config.toml
activation = "gelu"
norm = "layernorm"
norm_eps = 1e-06
positions = "rope"
qk_norm = false
tie_embeddings = false
init = "trunc"
init_std_qkv = 0.109
init_std_up = 0.109
lr_mult_o = 0.869
beta1 = 0.95
lr_head = 0.00872
grad_clip = 1.0
warmup_steps = 200
doc_mask = true
Each number is 128 + 32 x the weight over its row's rms, rounded and kept within 0 to 255. Layers, rows and columns count from 0. The size above them is the row's rms in percent of the matrix's.

# layer 6 attention key, 128x128, rms 0.242, rows 68-73, columns 0-127
size [ 80  94  93  80 107 101]
[[146 139 190 123 111 141 158 124 170 104 173 118 127 158 104 115 139 124 148 158  49 128 225 179 166 118 101 122 134 108  97 131 138 179 151  86  60  96  74  71 117 123 106 121 146  96 156 153 106  72  91  87  83  91  96  98 153 160  96 130 144 159  85 149  66 151 126 134  77 141 118  92 106 147 147 146 109 151 142  89 146 117 206 122 141 134 116 119 115  60  78  92 140 101 141 117 143 161 203 111 170 184 127 114 130 121 155 130 139  77  98  90 147 142  63 180 132 142 153 136 140 147 132 142 133 139 107 134]
 [156 140 162 135 118 142 132 106 120  95 200 133 112 128 161 132 105 125 100 128 147 131  36 154 177 129 123 112 138 140 114 145 143  99  64 144 159 179 128 130  88 190 134 129 136 126 167 178 112 142  87 166 136 133  90 154 108  76  99 160 116 157  92 108 141 134 164 200  93  85 141 116 113 129 107 150 124  87 126 134 145  72  99  51 112 116 151 243  93 103 157 128 110 123 162 164  96 158 116 152  41 148 149 114 114 145 141 103 146 160 130 107 130 134  82 156  62 149 154  82 135 105 104 124  85  93 123 174]
 [112 134 139 158 150 148 155 144 147 117 116 116 106 145 116 116 136 113  91 165  91 101 164 148  66 136 143 124  88  55 117  95 111  75 173 134 109 107 140  73 148 152 144  84 102 153  84 139 150 116 144 116 116 159 111 133 131 115 128 163  89  71  99  50  90 132 125 118 180 128 180 116  49 127 118 104 131  91 139 177 114 185 125 128  98  83  85 154 142 144 123  93 132 129  91 137 159  71 123  73 117 142 137  85 213  87 155 166  99 148 111 157  81 124  91  96 139  76 190 157 188 114  94 110 193 154 150 119]
 [120 135 122  79 124 127 140 102  92  81 162 163  65 134 122 156 115 153 202  95 132 169  82 119  98  93  97  65 144 188  87 133 145 118  96 140 161 125 134  93 154 152 111  76 120 129 152 154 131  97 152 112 115 173  88 149 166 129 116 134 128 113 154 155 109 135 150 153 133 134 149 131 221 156  94 111 130 130 175 172  83 178  36 114 130 112 122 111 171 100 182 181 118 136 163 151 120 179 133 133 102  88 149 185 182 174 149  85 100 203 102 120 138 100 101 167 113 107 137 164 153 122 152 131 109 124 155  75]
 [118 148 180 152 122 102 158 182 146 187  93 173 143 150 185 143 122 175 144 112 146 118 102  65 109 203 146  99 120 162  97  77 108  82  96 142  81 138 138 136  92 108 167 116 114 111  79 136  86 168  95 176  74  95 143 144 133 134 150 100  76 181 130  94 133 110 161 165 140 180  91 113 172 120 191 115 179 134 113 100  98 137 173 127 122 119 145 188 139 170 200 115 124 124 100 134 132 174  84 134 112 170 102 137 125 163  85  96 127 120  90 120 125 101 151 107 114 156 178 117 118 143  81 167 167 141  65 114]
 [146 137 167  73 133 119 134 172 118 133 119 120 129 101  65  83 133  83 116 145 134 141 160 186  85 117 113 132 136 197 119 140  91 121 139 158 174  77 153  97  85 148 119 127 117 184 150 164 103 172 119 141 179 155  91 126  88 146 128 149 142 102 126 122 158 116 118  92 205 124  98  80 120 118 157 175 174 164  65 127 145 124 223 178  65 152 138 112 142  97 148 132  82 123 128 132 136  97 138 160  96 121 140  89 132 154 173 135 119  71 144 165 103 160 124 109  92 125  48 163 143 165 160  59 162 103 112 142]]
# layer 6 attention query, 128x128, rms 0.246, rows 69-73, columns 0-127
size [ 95 109 100  95  96]
[[103 144  86 140 136 116 158 167 134 124 109 145 148 138 134 107 150  77 130 102 128 142 163 107 125 197 169 152 155 144 159  55 179 138  82 157  87 121 147 166  84 157 148  93 129 103  89  92 150 146  62  92 172 125 171 125 174 161 183 100 131 145 131  81 152 100  99 130 154 133 173 112 139 134 145 161 165 132  97 171  98 159 166 100 169 142 130  81 116   4 150 160 123 106 130 153 157 109 170  86 106  89 107 217  84  96 148 145 107 176 111  89 122 165 125 124 106 105 175  91 132 137 129 131 146 141 134 120]
 [123 112 131 169 158 149  96 201 121 163 191 177  80 107  88 163 113 121  87 121 148 118 106 150  93  93  91 101 141 138 143 180 158 103 113  96 147 138  50 160 106 125 130  98 135 169 130 144  94 132 121  56 132 100 111 148  91 157 143 132 153 175 148  71 145 116 150 157  91 123 120 113  95 184 134 151 104  63 224 114  87 143  89 169 154 122 123 102 126 143 135 129 149 167 101  88  84 112  71 117 127 145  79 152 134 151 178  74 133 163 143 157  93 111 174 206 123 133 173 124 128 125 104 106 100 170 110 128]
 [142 140 120 197  50 144 165  45 132 124 122 148 138 124 103  96 114  81 125 170 151 134 199 104 103 115 158 153 125 161 115 163 157 123  95 170 173 201 200 144  72  97 110 132 142 141 112 117 142 153 193 143 116 152 151 123 115  88 115 124 116 144  70 114  86  58 142 151 138  71 146 175 107  94 154 145 114 147  69 100 135 119 166 134 148 148 129 110  63  98 110 125 105 119 135  97 127 105  75 113 120  88 127 131 177 111 105 166 105 139 106 141  84 155 106 108 130 199 165 148 102 134  53 110 108 135 136 152]
 [149 175 174  91 141 113 105 183 123  77 208 112 125 108 118 161  91 130 134 123  90 132  43 177 113 198  98 117  96 151 161 155  99 134 132 160  86  97 177  68 119 109  78 129  97  71 181 165  94 144  77 102 123 153 120 141 155 116 129 123 147 131 116 124 149 136 145 107 146  96 122 176  86 141 106 151 160 105 114  88 136  62 147  58 140 119 134  90  97 130 155 168 130  75 151 148 140 201 144 126 136  91 100 116 143 103 145  73  99 128 135 166 155 130 124 164  45 129 115 133 168 123 119 150 170  88 141 141]
 [ 88 169  85 122 129 168 140 172 147 124 125 151  75  98 211 159  52 193 152 173 119  99 152 114 113 129  84 114 135 176 123 121  90 130 154 124  73 103 110 151 130 179 118 108 170 123 145 139 149 121 140 170 167 128  74 120 138 134  86 123  76 172 125 141 128 168 130 159  74 149 166  41 155 111 144 112  93  87 165 158 184  62 137  85 132 128  94  89 166 122 153 116 146 175 163  89 132 142 110 120 162 143 100 176 105 166 116 136 117 128 143 118 111  84 141 146 117 106 106 108 125 103 176 127  47 116 176 121]]